Part of a small language model's weights: 1491M tokens.
Each number is 128 + 32 x the weight over its row's rms, rounded and kept within 0 to 255. Layers, rows and columns count from 0. Numbers have three digits each. The size before them is the row's rms in percent of the matrix's.

# down: layer 11 MLP down (transposed), 2304x768, rms 0.0283, rows 303-338, columns 384-575
# up: layer 11 MLP up, 2304x768, rms 0.0383, rows 304-339, columns 384-575
down303 097:117168094093135128109123106130094185127157184172140132147177000133243130119149128159131141126167099146109116086095104140143080127151092112128191165107172193162180095151137153068126140072100109089119149114071143093118123084109182119176100107158117118136096135161133157146100119073137210105127127137121131159128129128148128088061122107131095143150114135134184082102123174098146134108125076103159112153197098193114107081165136121174141151163147133152106115095140125167117144146105184152086136108136125102143118074155119178126084126193100055150177155147145191117165089157124142111
up304 100:206112117114171079108140135134113121079180145103092068113138187098114116146142073221136059151151136124146123136108120140124154100143128099136105155139107174107141159167138137159155044163108166153122165139122063115168154077144077128157089153156092162093131120152129080131119182132169226137133106111094194165138169132210152163128122174130127064120157158078078130158132101142111153066097106103147109081098117097162140147157107154174165127078149025171170101128168108131150073203116150097164098164105143110132172109151115120130128112122124118076093194116135106142107175047084152125
down304 103:162114079188157153119133128086155178133106101142101117185065000176091123143196149171119135140159104150102104107147132120089104099139171076152096144131093177135051106170082083170147190091102125075175123147142105150134100117162169174078138133144090118162073106139145093130102084090133147164121134105090092127121112181137117186131125150109135111086090201104163098183121090113129135138080137099177117080135124052160168130155091091155094130169146071119126142117104205146119110140135121169106144095151137105137126109121115138084123099146176205126158110128158169167162132118091164103
up305 101:153162079087177173132098137114110066135105074137147131103132153187106140155109060081106131143112177120149114147136098195154150165167107131165146075123170074096082222147131075179098113107141145139076178087194142097102110168108132098130184121142158161125162146093097173164101149084082104146215094140132145138081160045159116143109131158127134161149054090136085176140170121097100170116104166151130079134137153116107138119133098166195168149119062096104142137050113143143163164166106158106150141141128141116171081126128126097110165094043093145087161174170103078144104080149124155129
down305 105:108178210103160186119143145118135104115114180136097173150132133098130077156121070135129130093150141117156035120127039113080058063146159130091119116159127187185090170167111181089106100108129092158147165147169103170134175095120085163143110119143107125150161149101162157081075153129119156132074145122100118127152193091112153112108173059142166121130179177044077127139130055144084087114159118136133106162086111148147186153129148105097115087114148115049111127091130156138166094080154154123119110145146119121148094118076134142084185149122162111166091123110096117173136190115115189128
up306 099:117116170080120121183118188176183151098146103102135101156103126170113085189089114160093111192144110107086152157127138149118100079143143147145097107093103093145123145038139096138138133120113137122142124128065129129214149139121139169113124123154148130173124180096115154151111119101117127174164116143149135152172091146199152154158131095094159093133101102092117134086104171149167144113153171096141106115080118160090116109114129132175090116138102135107141121124134046168168118142135111112116138087092159090153122094133125135159173103180095153173059119122115116131145129113166189109
down306 098:103196105103132184133067106068121170182109129118144095147159000133162133122057091165055166044112041195158087100162154082139109129139145178102113090151150107113149151112115207116143120156159206168190090118169162180134152107107112139122146090188073121151099099133121140126135109167130067125049104083087093183106110103121085161112122097119109088107113219105128115172116149122106113101111115080172102144130126126180146176149147128164137165132085185160141117173124131113120135112138106127130132191117098096105091150160099128158163119104189052149156152129115137121088102123142106189
up307 090:149067085112077119104092111156064112147096116119129086082164137176139138113182151139071124132133093115155103141115162117159170133137100113164126118134148121117127124145103148167149136179193083112131145100148122158160135109087112139088099158177106066123098113077104136065127118077136130093161143097123159106146103153113062092177118145158157178166116045151160182105162135155121075167136132143109081137135120096138087138204196111136140140102128120135140159226169122129129141112069155143162089130065124094175148193112057134113090115126174116114133121137116093098126140123128129122
down307 089:140140093123136146102063115081109114128143157119099139101188000138086155132140146147142145157162127151117129128102117101217092105151048129123057117122138117121152141097153063056182177110141092143101166105153123058148126131080143126125156123100161139114150110181134157082159135113104098077117112138062154167150115120183032113136096062115157118068134173069082127164088130087090161112174110113151151152129079161142112143170125097128106132131145184171106088140089173111164141111088100117153154126169095146125165134160107118069101163117164097161151088124136104232117168117103095140
up308 094:140142119131137158108122142099077152120155125131118133098068108055121119159149068129117140130128179108119091146089115190154124112106138127196086160141095130123137178097132121187136093098085144171125108105168052141092173116069098216161104166160101153124110159122100074089138143109145166180158177142113119099158098104150164108124141104109124105095151120129133118128131147114111190156123100104140162061107193099107093108108135143105064181133129141158196120133085135092122127134052189114136157096137127169161197176081144079082233123127103153181072161170201108109089106121136170074
down308 095:133100109151146155143151119154122112146106152148082119165135054180231146172116132060102151164176181127160164084159125133168035131147087117141043152159162084141142114091168148182149157095162158097133117118144186079125143151122126093142131123132085112113092129088121158108121123120139143093097112152133156046135096061078107123137095070144171091146193049109183080176164069053150119069179134121169110109143164062157135169156121118181101210131123128139139135099142065086102094180129180146136142057016186097156085139141091086091081083089124052114150172071097168129153132177107164159
up309 088:147164132171110083146117124091109205155148088100180129166130113193133052118168114110151147096139155088107129099070113128095101148062168115129210075127142147100167110130143148131160096130081201117140153145094151176126167165129168107087105184133093171144121104091131203143127117126061143132115106118095047085108157066100125077146175102113104143137107112126127133145113105154177104123143117102102072086130176140109167131103123176136125152093164120138106138161130145143107175147185108108102127114121165116179158180081118139148125143153097119125141110121175148142167100145134128082
down309 093:119204141106094095134160087132136123155161145165141182093096052087152160107097144211148119157103117196125133116105100049113161090197121088105124158135100126131135113138148108145082144147165089129074177126127146162127158147166072122075156113159125134065120115138099123156108156105178044192179108108126122130107128135103127160113138185155128182137153069083108101085114123119151148156174097165117172134140139134161152157171037128201128100118153117130142148095098162074116142101118105162098071111128138173190100092080099101141168085117082105097156111172125121091152136088170123150
up310 096:083130134177099134154114177136129069085118156104158167101109157120092133096158096073140110068065190137093073154124137110136107091072109089131104103054095098156172075139153108135099044136131094113109121089088051116159132116176082096170136155168120093099155125171120085171074143151115103096132109116148103126184118071188169149079126113147059150124087122117037096143147151100163139064124096149141100164120172102103157077136154103135120115163070093128116109127137149156151086150136127061120181156156190124115133084162118108133131039128155199118133098091100095156139157151115128209
down310 097:108124102161128144118105121135134149126105185160139132142173000147136109154090171127155151110173141134130125103097104105159137134155096164107082180101119113127200112175239083136095153153156197141134161122117124130121127181114109126163167140093122104124118147167139130159071140137134094102114163152149105127138036086140208150087180117147115074092060103126098143132125163119089113142154112173153146090082167092132116117118168200087110147082107141120055178141136196135170152149104111113142136158107128114109090134062068124139121119090105135057181090096130142134103113134140132137
up311 105:176210114109119064134130105123075109209109160076106117110098156105087129147135119150135121136122093125125121116132188066086084093170148134114160108168152177131090154129158123159149132140154134121104102174137144101121177174088114131101100153120122138136094134128111155063132120098139140125098143113138086098057147097121199165124153140131085118187105089086158142192063054173177073101130133119091117125112144104112142114123134099078090085074127095111130214104166141058127130080178076124136130107108122097085187123155154097106144094116175130125077133089138110147194083077194109151
down311 102:136132133101141092104141125159126144097108105094169096084128000158091152111128090131135140067167104045164104145120130087105128126111151159125114177079149102130176148100130044130160099166156152120086090126099073046167078160150133106106123161207079145171115124062128168159176178156122118158116127141149180163152105189095063093088106098100091101086179112141122160149155082107092127097199138130122099052197174092108116148107100118132189091145164097092083148134132193088151154124062136104057137104173110142104112136126134143161102114108193093127111128094153146095169141120102114115
up312 105:090090095139123140102118125103118130144131104186133068131082155066138102115112117122111148155093100136106152086162139093121173108091184129104105126119093118134129151107118129083165045129074099143139094177111153141103113152104155113100118112066089196167130175099111092147086141110146186155148173121125088098185118090119118122062101118107074173130102125084073137129154086078147100056084133150124109178113082117111106192088104140097181167118105094153147179183171126150148122095142146167147118075124090166157182107123070148200137115135126108109154097141141105162062177122121124152
down312 104:124125128140105102107164165099171079113186108147123099126133203090129129070136106047123114159134120132081107102155061112126199158104158128151121124144078181132142076083105157070187179137177141149091082207141162125135092100130142089125128177138106168126108102135168171133145174140093114155154048147117165115094122089099093124192070114116124121098108139136121128131133102096132117127138109129075167087136121201160138166140128126126094136121186103070106144119158156100056207102123097119173167131079117150098109102103189158116148160094079109078116121098073161138175122106144179136
up313 105:127152118200157094106126169198146160096155171139122100198090162056096098129163086137105155178151115179188180148116152097164180162144099106104101143072136108113165128125181141079160104141078181107140080130124117148166167171168121106058141122104107099146176165115154144107102161159114076125121169155157147106163167104147098159074157092134086163150144114142140102129103190132147087132165111185058141114153123180097143137089153179145119164110084125044133124116203137104107117148116138135125140143113175129109109088119132104135128107099173121124116135166169109113081084149164190187
down313 104:135106107130209175216132108175132123106104091134123141152140191138125111089105117191117110158141157160087122084146093164109173154093120094205157150179090110107183106103089138200122134091151115124070116078119067116176093118142139074116153108177074140112132104129133162144139128161080101082101115107133136169120160116156088116051114096129090098044171124159144152106097159137168159129121130085151129114160094162121133109213128109187136099146084120134142204161162155131116138112188154143122120116215097153123102140118105083146116106114071128124100084137113151077143111151089147072
up314 112:153094078131103115115159135109087067118075144157168162195147143144072107041080110193120086180105068172098179115113160099144084084145050100118127088127171157156095165134169126122123129124060096155130109108067128140150126157129102183105168110149134132111105126184124106101184074128102140123122149082082168184093086136121114143177087142049170141122137160108101119200098104099105090135131126109133171134114175154050129141165161144177141161124109134145119203122089158104154167161177155093130116111074138116136123163153162116136120109106147055131142172146105146097101141098179103104
down314 105:182221119115101085057115143181084097141095146144137138133147120127150085150181089153176131138148119123163117175095118103230139061066204192103169097148109126136132099105145123108199149160131126134179137121114099118140142121172097114202148103139132147126145149127155139136128189124147129139184136241096153142082086153160143055136145102122142142081097175113103103149170154183137092182097101162132122161103158171198098132098161181119105096117146076107119145141102113081153109115142126146135121113145124177143113171158189169121116096154138105084104171148107101052152103114118165166
up315 101:080170146121055152102130145178138108140110113166137099108084141112132136143134085158101098170138124104165127150128117132073134146114116101116165154103114112147134101167094169161152079110090178097114118121123084201133115107137105190124128136138104097158101141121116102074110085142185105117184103130095140096094146131152137130129116166094160147112128167077111119083102148102134114082121113117121148129143139072167114164164101150114122155103174124161193088130182122146128115100191109170162139130148137132207098169162112183129155165117121158115149145114135117138169148087135121095
down315 102:114160128088130180099082097147161091079129146198129098113155181148096110165132181162090144138140140150015078130077078092186117090084093122164094159128170052121111140129140173168149191157134095094139173146096161098125143100145121208095149090116115116164153163136135178094133136133137087101159138117090103148154105135128125108089187163139102141166083059108116091123115179141092178129095149176090127126119115091120102110116128191137092115146070159089152194118106134131186156172118090150133122131127123138140160108166071130130112138132147100159121122145161151099127137164210205128
up316 106:115121152150105119159102150133164150130161104102117071101096132116142140167140092171138138169136142147128134093135135130094133103167169144103081120139147158062198126098144136098088118115113167175135175120153143152094141165187073123130106112177120109182148132164090111119153144142167094127163098131118113149156132093151140131137080143088111179172107120175092129166104146171122117077139116080107096143144110106135110118136112121098170134118144097128144155085098073108119171165129156094113128127099129190111193128180130171151105149134125107108141091178170144136111119099172159145
down316 103:179176173113098092114079172121150181122143107137106105112085108185111065144140101165133098118067085130081067170190133104153171134094160172136118097137109185134132201137123100130167170131136142105125131164129175181131099191117152134148126064136160133169128199153138096120130184108131143105112112126155125115135096064111140156121096130168121126129132126145082059162142092113135140092093096113121142068081145224134079143151121129100123150118136173156139184116116142155126119101131163133066231112137151194132134109161145108089114186145155208070119119112105133099114084161104167162
up317 088:223145120127139142102118160102098131131076114144133101094096174114072119140093109122078104159155115126179159146166140069113128151168122130156150128168089142159137140161094120164105119168198053110099178139119148156127121113164057071181105159142173125101127111072140089114071095148173164158107127152146128135149110145144099106115127159111128144108163196145100170113070129141113076140127134118133184090143145136144105150083097138136142098054109116099174109098146150113097090127105105103128077135101120194154136084127160141136169109175147160146142168089065086164112114129181128110
down317 091:150107058141114163115144059156108134095097125137147097108123000140174128150172081145116148074146119166152104169135118096179176120132122171150128109139127080108181178101143132123089113151161058118172131112196156150188080109180149069122205194118124131193083152176148109155145107138154103169103107130117153088167148104124155197164120116133170105133055069102210196139153172107060115165126113110117103071129120135174160109124118120109191101182150178106145129142071075079128109139095119073155116132159096130081089102110095173087047102113133134119150127160136166150137100179130116167
up318 102:166173145161109111099134129154143157140188114141164148140107151187099048094113121174117072168161112132076134107075165090101087153145149119145087114064134167057116172126154205065124151128132115102080161123085062122152147085150124151140174102146142140142080166108133122087126145081131130170127163108120119169159113139142144106073169110170114138186100152084125083156139134097085131108139156148116145165124109132127157088146159126108152199128050159163185142114144103130105113120181100117077127170030110204078144129124099095124147144138137092151134163068127081142102112109126129114
down318 102:180102086130064065147165152193120127100141065132144115122124000109190120152119101155135073106113131094122083106127152105099170195124123175144127097131132165176103174147165130117114158129139146071107130157093178124117181123134130153134124130166055076092107114165077125133152115103130080118097097115100136129142064129163140107107120042146131084144137129209071135136087144091129174119175126181075152142125095081132122158099133120095116105141115103188101128146180139130132088112137145147152135151167135175111124122157075148173116102154123139151127078147150108125096140182156144127
up319 104:172118148148131125074180102123106135153122144091105097103145133163099108167181160170095108146124179136129131189136128133115115143083139128096109146182133072117146177106156141105097062076128157139104117112156106188137144123153171074117152126075159105132060134159111091090133070169185135103196098132092150149161182119110088121139147118111118098078140121118124120108143141129114132063065086159127141195137094149161144098148142143133197155092180149103158161147073109111113118141175115112182116140111212134130095144157063136120113064155127127168121110129109130156132111092124123193
down319 102:123114146128221096131134110150136181099123164148116097070137132102103142099113097131121138171085122084125115109162117136123139169130086159130108128143163166130108129146100181134137111158111164094113055134143128133136203079080137099105133161121130097138154067147131105164102083161104167080105119122096181140125111134167175130133169067167070127147159141190156123114136118109096184146145135117205105107083097132131092185135090169140074158107104135156109135142073079114093132142104025097158125118125161051107119113115161170108132103130138119151091050130125132143181173137147085138
up320 099:133098090074093080201120128144106159194160111135149154119130151173128108110125106112129184148126192160052174162129136117167064143149169127136120147123179117130135111134128170139172139161145106151129178113161081085098094112101106142063184096097092153115083134101143129078143143096123112098159123124139080092144167122097173118179087096108125131129112134176128222183106147099119136135066137117059138119096150142151156157105130198149147159144127145185159147141013055129170186165114177145135133108099080178092171108097124133164156162108167073133128148114119135111117106152171116132
down320 101:097048135111119120192142099096107077113177154113136133107113000122113129132123072110138070143170169196165078110119124170098115131135100096150093133153137119176100081153115089111143212179150177115200113119110146126094101097101167117098126169090111140161162113105119132151164152109100171168103152140136143118082080115155169139117155107137201070164094111113150119101068146110135133120141156130129069150086151155199136140095139109151134147126120122093144096166128105153148154111131145106155181148174100097103099115200123085142107068085141154097163159118125133176124137064130185152
up321 092:153184118120140203164150171142165095101113128099101189086101162117075138116142126131154140078164190149067089119155173210125132182188173101139138135147092131118096138079160119164120046171109060084078121187177122083144167160148147111074089166155065196158088160118133149144086153094164127114095161166147117169119178124163119080181171189158111150134102138081174165140096134167129137081067146166153120167161165107138090087128155138138138140096164121098108112132076157106147067128132117152106141124130098084101136116155164173131147102089101170040102115113124096125158132066111148081
down321 093:136117169102084129146135133114094110105139163156101119078081000182203136157097133169112112127069148176148072123182114163126087116089155134111131103068152122164165136130183115117137160153126150122140148144110116119159141124208114115144182078125166178136147094128107149114133111137147146136057201157115146074143158128121174126164108045095135113093141137156192150091167110169104133156193123125131135091153160090118115103160111134138127083093162063115206065170164116134163117133173131085114138126099151101125114052095125120105097093127109120191129128101176114091086088141162143153
up322 100:118132091168163166173157102121087155127127073188098154168131161189079156135153095180133156144172114105084104167133119065081154076113097181089113151079148117102110094163114106097138116126140111121118075099149166141105131136066126108117058133095122135046147152086107096127111174120114116136186108164149172143135161108168134106135160188160109074110119191151146110101194135154032151102119136103173161127164086093125126149098152134090135155098139083139103180087103144147097131132158118122151098154083131139084167109137132137127108104146080164112141113115160099165127141062145135178
down322 101:151137105173106126158100098126129123086172113127101152098191069106095138114079107165139155150107166090091095154146155065176093052202083116152153092092088116125120165167055157146137107105148125147124142152122108114137083080133184099137117133131095194102092142117086091038161113140130143156160077093192165114118052110135156145142148134121097164113094155105149105166086190131147160119133103105119119146132178122105076113159194151145126166173189171165173114153123135156105117149146113110129136160124147146112130167181112169102130110109121170136081116142149171174110110138196116155
up323 099:158161128147090127054139148151117097157103088137096128177128122157095116146106149147048129139122161134108137158093229068089125112156128158141147059109093093090194088170136114121126134112141122166113114150121120166115128136125128120118166149105161095190126131103172107120104061101145197154119147116178102134147052126095117095162065170159109116124146085107051097086140170174138086092123107080093105104134125114118126111125094186117100105144110094112125110117141137122124169111112102128155165127121152122132114212121190087163139126145106150131124139135143143151142097135116217166
down323 094:094149153137146158118164165140164103141155095112096111080137000126186144165115134151096139195144114099137170093153105094150122113173167077113180069081163134119104155127161135186087155084130154049150107096126159169090181093136125142141168096158160149096127105155092135089162086100125086128075146150116115137108185165108107146097158077148144123161145185127132122134118122128171134163144108148137119176114133159153154130092144152103104145167109112127113157164131111095143133101169169145116113163113131112097153054137091113157163188157110101177148154121137136120124124120114139094
up324 097:101108098130118159118149192142145131119128147065101149134109107135139162165184114168136129125145096124093141156133158114117085123109108145157167098148181112167120188141121130103087132127130136089144057136106177077123148110104108123106125129184142092135123059089108140096156134140115143130148118156197105108124146112117116071102206128081078123136096118190091175159123163118115118110157082171117151107094137096180125174158095064161114127092112126129107096102099140126140143152106142096184138114090143176098129129124085113125182087115103060100075146068077097122114030077160156177
down324 099:137149161043149127136170148129081134082170168103125122144125030141167105135118140077141083123182131181116144064140101118166161123109119098137141139137177110090147100136107132145131102087168079161108104094130079143140038132118102094108106135093127177105106159179098120136123120103135195161110141134149100134165019141134102134099096139129118134129178147067143131133156150086156181158157162080160155136129063165102120049151101152106151144178138087123152121129120127180161115189132113121093138135218104150105108158122179148118156179104073176111112169185170106136142069127111142124
up325 098:111127114108101138075150164133130105102150154069196150090124151101146111161088109163170131150102109157147091125107168166128117197089109159168162097096139123083093121115151125101147114131189133106100114100126149111121117131127136143141166156119073175161099154073148088136136120123110128117156124118110144121117137106164060163131132138165163108144074122098137189089077142082128143098094162155112112106098136117137103089155166178153103097179121137147112168159159143159083188180170134086159127085147141203142151145110047157128159114066097084099121161134124090139150149112156113162
down325 099:143168171101150132121136109154141163166190155205112160174148000146185159124085118153147137102087124192093110143153133151124100101138114130116144136104169089199149204154128100157136116118102094146127169124072146148097118173114128125207123116132174168100151121154151089112136101178151138099090146100110114076160127147148113139124156216082118127101116154135070165153093139173130147105177133145124123058189130156098198183131146198087166108148147104168185105066115191078124123148127106068149138074183095108122147144121113142087142086104131137121187150151107109099144123115150196149
up326 095:163115106106182117159066138118158095171140147121146080109071137120156131093124139091085131152070104106090165101092164146072137110091163170098118144071081111142159088122123141138128135153167121091089128076170144168174162100143147087126116168179139114156132137104147076122104067097091100162138112097120163185125094158147172146160121146097135166119112113183106145191099157098144188155126141182131126070125091071124143130098130144219110108131133083091197114091146098107100126058140133076109143140136145187170080157103135076094179128119159153037079113121123103149122206074115134209
down326 098:184153071054131144113100140157092094082117135085123139136125000162164090150149097150122115089146113146127106147128095128157087147080088124115194124161124159137136109148081089114075117150067114085103120170095100142163157102159114137081175148105154132175131137118082132142162167086122182162169147090097130120101137036109140093124103082124184123153132089053078034113193112109128081101116143115114122153108082105079106108149147145155123138114086159160152140179128153104103127171159187165107097185095149129160099158140126105177126147172179162145211137182109084172141161108071180139
up327 101:168102165198123065111086171087131124106128045075170088119068152109127078080189098117107086195087150124129175136124174121171091092122100142173103133135144055149199150109167163142153140166144119097095067123131114118150103155115092112147116093108109110126111119183120163115067152153106109148093086086106167097109150084127128112102101137093154174088130161067125124162129203168182098090107154109117129147115043090111131180162109147107200177137145108115074140134157135117157117141188142111111161147082143130171106154154110122075105077144176131106075111140086163148100073142212118130
down327 102:176129085158080113081088168070162127117150175153120106156116063153145109120166056123120189097119103138118118121148145139144148101154134090139094135109048149116143166176103130116084118164126123103105104125157133110168090128156154151177129124114124103154152132112141147115044108170116136134170110110146187134188087081118106113107117066100130143083085133128131143114141165142131176151130071112157098111087106142114195107122092152159101153137163202139050157083144194171141103139084117145119114121098129194068141132173109135098145185115122094145076210127111205133099084137179110117
up328 094:141062126176135120124170113089136187182134098115081156176137155158146105116114169133138105075128153095122113164169160142149103095116104133139120096115087125057089131124155130076125139153137157172149070110071158088069166144131181137095205141124102111091150156082084112075125134169178108134093153124151122068080098156103187188145123107115105082163101162166124181172161110193110092119146147191115135094110136089040132051145137085162157109128098164102114173161152158124194113125115051126153220175165110124171137126077145127173143129122140088170088136125103114107078095107141145100
down328 097:133096065134121128147143162087132108145138154123140117129140000121151105132193160067156120151105083102177169098131132137126110188101192155146142099079116164154127188138157140113111129089104121062142144136146156179134091176139112121095145165119138159157152167099110136161156171122071103197086119130157100148139041085133113115126152123137103142186160153143165063172142122132051150084121125133100148078139144130099185151115142120116200157134112142185104100137124255118112138092072068070061154076175144085125123116157170124149178091087118081136148085091195185107135125083142121142
up329 093:110081111146123146131119118113135172137134155137147119079154127134072110110161114191135040147145147126115123135167108100114156067105080081154173118108070090158116187135088139108124089152122071118102170120068096151125187167148112190104114100161138132116122157115148117059148118083138119083097131115144126131134166132139139136113136219063095183120165101105143156142071163089179079165118103062109099126145149129175186102162154112130131142106134176149121162097150147150084113136109167110145141113073110152116087131133045202105144102137133115137094098081148152138116145158131133130
down329 095:109132116117161101098082141138097119130137082141116146112152000146103170058112113155163097101116167106110127116200120160100123141071158167141067124153106109124129107166132136071088179102151091112185090126152146121157156144155128143176099177147167187173143155080145119121146149104123154096102113156145164144146102136162134118072139128085070110107141146110128057187070148128108101153129122148095114117148170132121099159103104113058100101134149192112128132121145092094069126175122175086084142131125123140160111159135136150069122106180082076091186133151106045146112128123110156137
up330 100:142101165105163096103119121113090117076097032157102129142153151104111130036128088134148114133096155163133132187189120131128117135138106036101097082162179136233112132087121174069139104074145086152140116158069137139140130122060097185139180118075132109158187126094132136085149125100070090102097167174088139134069103119216195105153144102098154135110178108125156124108124103183074113150122104105122151143108095177117097072094151157116126151056113121159088100132188120148105157084155100108125103175124117176137117129113146123104225064097192115127148109114106109152168083145147150119
down330 101:152118154095092135122168145108146133158135098117131129123092000125129124063136118126107128080148132227094079140149071086128091106135084152110100178173188190120139117073154122164130147130142161096090115145123124091093140136069099151088101122140109111138104146175163147108113121117147142130136104087175110121184100082105118135157128139124100107142159093131119084065142142146170166116158128105103097143165146064113102199160126162164073106102128136084120127095161100159084179185119140173142150176124186143148080135130174095204178178176066150107148084157111133153200038093093111099
up331 102:134113126160168111155066172129084121177136087170126093122111135090102131055115183096154114148102114118123115179146089190172145150136143137157137147109159088141108131156093095150112145179172115153122140058143065184106158095066098143094098168140178155110086110094127148148142136118130145150134067081125087130076153086124126185149161148135136096137172109174130144092091133159141114117139142152096121181138138176096144082157151085121165119136141176138103155103149089142091140176145139089132116140172089213097136092177135086163110072119209165125178120141116113137095123083138117201
down331 102:128104179034068135124185145118120081130084138165133131148134070080158191170105151127113147119156148119073134118153145144194127229140176118108146119135087068124124157099128163131169124121119085180132143139102099133134127095092104084087134113125106174124172127124149128129107109171070086092111115174135157106123096173103110131150082126162103153102151153146144122094087131105093155094170123133104135095156084149151158134098138148119116078105140145097124081132177128072161172146116125041166155117133050166094153116153153171149195107135138104125251132171108182092141060140146204073
up332 094:129084101137154119075099166117134140136142092156169126151108159155144129181113159049109155152147067127135104158103115124145155123117073159105152108119079083126164127157170101159156098119139107119051175099141063192139138137168166118106146149157097152111141120142171150131165159110095149130109101131064131081164068108145161099105127115086120145115088041111146164111170062097141165100081136145140120142110142109162202157098093158101215199082099107089103186148102118138104175096130177127110173132112121107133160118160145167130119129109144129096119131110142117110120082158128119125
down332 096:173156128121128122186139180083206122142178108179121073143150058081067101154139129146140194153082128170100142190114104092137104102152106096124158178115165082165185116132105064108157150117124114100126059131112072156124126113129115126094110093107152094150156109211091144110138112138111101106157152175110190197096156084159196143195118123083095172171154133086140105128170172117168153127188122109143114123130048126165130118128095135172085083142158107146150162152087088135121109117166131125081162127152133096139113116103092141077158161149154114116119135155111110146165124158146127123
up333 094:110100117118156177136068097098118109189186139067085098118165131177110129171124128146068117172113150142120049175098175126102120128150096126154132139105142156084127110143099130097056159131102124100159153158107112147106142130078060148141122164082148062141118157069077098099078171073123148098116135110162074111116164128128186124121145169112155140088113126065138152167169085107132143123099166159088148081128172093157154145128132133139135113134098069078165119112108102156135126175161101103168149090128142142072160112161161168088123132126129173088133116059085115093097107139138144156
down333 094:107120162118126165152133109164150107122138146089171192150118080116102120140079081135086126095104141117157158126138155137121093155150152159126181124149128117113140198152138164140109110104140147115114126197128100141139152149101101139148101131095070080137126102068100131099151094114139160077126086127093155123099158123106193104116126118155108167139150156112165066140179123095090131171135147099074137130175159122083148084170222113123059114102114125098082139105125094126124144138188166141147128101150113090115143133133136109079139128155123116134115140139139105186156140158116137126
up334 094:157100129121193100144088133158148164175169090154109113181160138108054070141092120109071120111173137108099132086182118056081153136148163097201179124131133133097094159186104170102124170135186098114118116141095163175099147190139144121127104060115103115132105031091148116143113113132131055127140130110129159142124159072130152134093099223121118138150110130123098139178127164174090100097091162089130164089188122191079181140110111176197145157125156147144133142134152113159101122193090151129133184065141096073108057097137121118150146116109129127112117166125152130161164074091100108130
down334 097:098164185177203158129129152103126092178105134095092147113067027188127178125106139160156136147034111099140113095168097157155152121103134140100141212119126111106121111148167119146141148159165141111158146123141108044078122110097109170161138129090209127109080127133126101170146103194139139111152165140089104109075114115070140095187177105174174150155131147160123109124146108187151065164140051123146124105160137190057134082125108162115188188173088075155112172095101125089098166177152117127075130149168156107144175096139069173144154143088179164130112099126189127101123133128134154159
up335 099:163067070166092131153113105083148184165082175105154191162144138127076116106106130136153167131160035105136128131139104140123104146066124182129183114146154158121175131116092127148162120151115128116154168128139147197144069130139132100146106079134131178090076141189111145184106143099162139152184140121154121091193156153157125130054080132115140090164173067124086126143110126100113077141060135116149129089137122140144111077110116136173132105125088141188140127153158094145121166183160164177171146088128141148133121176137145099127167100078074127119091138189124118177124049088147148105
down335 102:084134184108106184042090103174114096136095135157181115113128143046120161183217180068105111154128202142114125178126078107113129131114147115127152111100112127064141058144144094212150078180133110096182140100116123165124114102147146131088102130132158150059132121055148139086142119059089082126140127127114072083152123135107186108200140141126134123175088152079118161120112113113162096115193069070148139112146158128191123159165079119176136187200089166115153156100142196087109100095154126158068113086121099153132081108107131101129155102153146078142152120154158138107123103116153120123
up336 096:158223155100113081103201162155076147120104171135110159177049122090129053112139142132109077155104140143101153125127109075144133159141138080101181066125096158141138193128198118056127125143130115088132132120116114115118158186124105128132166126171087210146083123115167099143062101090130139128105121079128149155161132126170109175125182152149129149175102100117087150116095115105171132070124161156107115060095108062144172115082153148120152191156064096163127153200115133052166082184120182147142116142119094124101173129098101100133130109143159079102157117099128112127059151112190159132
down336 099:131150133138088109173090110118194089131176069128126119092145032135139074116148153138128136118148152177134114146181068134150204130101100197122207149118120118117153073169165081110136096115115108130160114118179140047112085163166106123133093165145145123120156134103108049134166077089139116101153126132104124160121128110062145060096128112085110178063131170168148095151088092133124188140124063068090100123131134094126083137142094137063127142192162103106140087123142132149121118165141093120082150125134035148092132141124120125183156068150165127105205116137111112125120095122099146163
up337 095:130197035127137140147131139098153180166160061172136102156151116113079040128145159139125119157164120200121144088081101124137114099121091157119131082142127114142094163100156091118158135169130143139118161137102114131149166120118135150113191116157158100085100126127176150136092094096184147078110149141129192145097182144094154102107181173100161122174099064153123099187120113121163098128065164047126167175148100118114116120140153192113126086089087137173173108147063129158096124116124090089145147129120086179137092101144144147184118118128171117151087119115115117154098172126118125119
down337 102:125106150151166145135098153127142166122212186170075147174093000160066119169137140138104119098092112097153154083102153141100111162084115166113083121157116142101142178112159115149170123115109138118158150099177110146149074131114136164135214118102167132158155150102156063147110118164183183105170118127134123152109167144150144136138112117092116143125125179158109158123130164103133096113067138137137068098160150150106150087113153167166158125124063074083179156156116134120071152153123177110125089154076109103133102176123118119149130145160147114105178140091116088170129126176150154135
up338 109:099107157157040157113140119087133112106121126103110166193107169136090142149140134083165120086084134147107150170107166158100128069160119151120090154126084099119139130128141172069132106143150184057054088184110081190145158157147098151150182144070105134153149112124150105075126126125082138118128137173166111141094141153147164099171131119105126155164089137108179132112119156197151121117082097123067111057097172155104146134060162139117167073064155139146229106183143171102140075131157151086150092086057132125112200123157099102154100153059172109094115121137110134167104159130125122188
down338 108:151175120165108188095117101137181174102175116115081083105150061093034132112186143155105157134112114110165156146125142135076114124211094155071119166105125145148179179178118109202087156169116116105065120107105078170140135118113108168150128092108082162123118093146126092155120101124094160143123104117179095119132174153096126099138107113125153186150129138141178113158108148155119086118124110043081135108093116128139166142138139105134153127128130063138160117102141167178098085136082152115150122144112101151132160082184088124125138132104123127121105136067136109172118207125066129142
up339 102:107159108079131087125118162121123135131146139162137142167111172159136154108136194130128145133109140133161128079129141104107107134128125111138102085144128140132109109147094182118089139157159061107150155077089137081158161168136124150171151191115188200067130100140167071127125113108128075086118072154140147124146091098119148099126116148159174143144074097157169153171085088188139110090121125148125125102156151122144182121147155108165150111130071081086132139174130117085109149129105145091155107116150058093141118149168088125149121093157060099181123166134074075125125098176140165079